config = dict(
    n_layer=20,
    d_model=192,
    n_head=4,
    n_kv_head=4,
    head_dim=64,
    d_mlp=1536,
    vocab_size=3172,
    activation='gelu',
    norm='layernorm',
    norm_place='pre',
    norm_eps=1e-05,
    positions='rope',
    rope_base=6480.0,
    rope_fraction=0.25,
    qk_norm=True,
    attn_scale=0.125,
    bias='all',
    tie_embeddings=False,
    parallel_block=True,
    init='trunc',
    init_std_qkv=0.0201,
    init_std_o=0.00275,
    init_std_up=0.0201,
    init_std_down=0.00112,
    optimizer='soap_variant',
    lr=0.00452,
    beta1=0.95,
    beta2=0.95,
    weight_decay=0.06,
    lr_head=0.0461,
    grad_clip=0.5,
    warmup_steps=54,
    schedule='wsd',
    decay_fraction=0.71,
    decay_shape='cos',
    final_lr_fraction=0.02,
    batch_tokens=262144,
    seq_len=256,
    doc_mask=True,
    train_tokens=1231000000,
    steps=4696,
    dataset='wikipedia_en',
)
Each number is 128 + 24 x the weight over its row's rms, rounded and kept within 0 to 255. Layers, rows and columns count from 0. Numbers have three digits each. The size before them is the row's rms in percent of the matrix's.

# layer 4 MLP down, 192x1536, rms 0.162, rows 179-191, columns 1248-1343
101:149175139145137110115175138102177175089134121144133128094187111134144071126133126136098085114133129149135154139089140142116110120086122173122097111112143132119148096113132136120079104128154133097141108086126103162093173141142133101144180122159105116113089133140123157154092149139088077148
100:141126134172122177146130145087136142119088126136109141146150135130129103140129124133125112076156131145168165144118109110123096180128113114123102067142076143142103156155127135126165107144152090112142100106163162072133147144168093154164119116148148132161128138132159134115145135122151157155
101:113144166119118144108074105106111137072124100129151119131104101130069151154104126138132093124121116108151114111117120144141141188134148103114111132094128130158168178114126123133133169111127126153097113128110147121177169145143122133143143124110146087153110117152092165107116112136107103121
101:118146122149092132092152138105121128149099114153121103161133128121118128135122196143102161156064155154180132064147121134102110095177128084136132128090151156105148117091128141143147119145157114147147119129142135135124122149105122125147139101084140117134095159156113126150137150122114093126
101:129079162132140163109209149109086096090156139145115138127091125139117128112074133132148107136120140162113079134150147172154124138124081068128121146138115107150175144145095108103071114102125107169152098127141138123113148125107115068098145086140183130111113096128127147101105073137146125154
096:118091109116123145139149124148138162124149128182167177114105137153136145130140104135128157112124101133148162134132141122136152122114131110125089117117163133113122147099154102131082099098094150174126141115098158156158118090169090122111141136149134120164108124112127072119135143124160102139
102:114103063121127148103147119109127120109111152147130122163118110102133123114114098144148117142136116113125154121114136097108074102147127117106105114130152097175121098114132130089104151107088098139149127098145146125133125116126131118125120101133145144040170117176127094107097131120096118082
100:148094135107145135112150121111184125135112125080089151102105125168102131152127120098147178110125156143112148170139083117139102120121120078149133137137134097123113118131138132137114144135128119137153116149123154144105111114129108131100153154114155107114117171115124118128109134140157077116
102:140165139141105125154075127093171186101113132133078119094165092128154125124088105098148079151111144132124151115146099111143157082107156110140103147128109144083129164123109121141122171117113156158121119157105093157162124119113126150126134132170121133141145181087112175109103130152095129125
103:140125119073159105124135162144113089116096160101125134168172181115130135151104122173071123129156126110126115173117165145130147148127140100151129132127119113130087143136133100086135137125089139102136087151138147123133113108160104103084134163160130130114114156136098084152140111131102096072
100:163146149150127075112151123189118122115129129127096133081135102135142089153103134105100154151172134115136165120148148086107186129123164124062123160132150075119109147149113134146156106131123187140115140161124131172116159101151118127167102184125133095178133111138138129137187150121134121096
101:124115117121129092111138146125161137153136122098146103114132112119141116150083123130120149133146128133120125160123104094136076146163137122152110114122089128109117143154155130124149154117123106102156069143121188144114118097135118103102135124131136139111144146094094124052105124138134106118
099:086109148120078157113134159129137092159132127185121158159154162176166127135121159145104102170130168117166089115090140131152135118175105115121130114104119107163140121112119133146123143107112103167143118116114119135142103085118130147142105093156086148149164089169142125136088128104138111148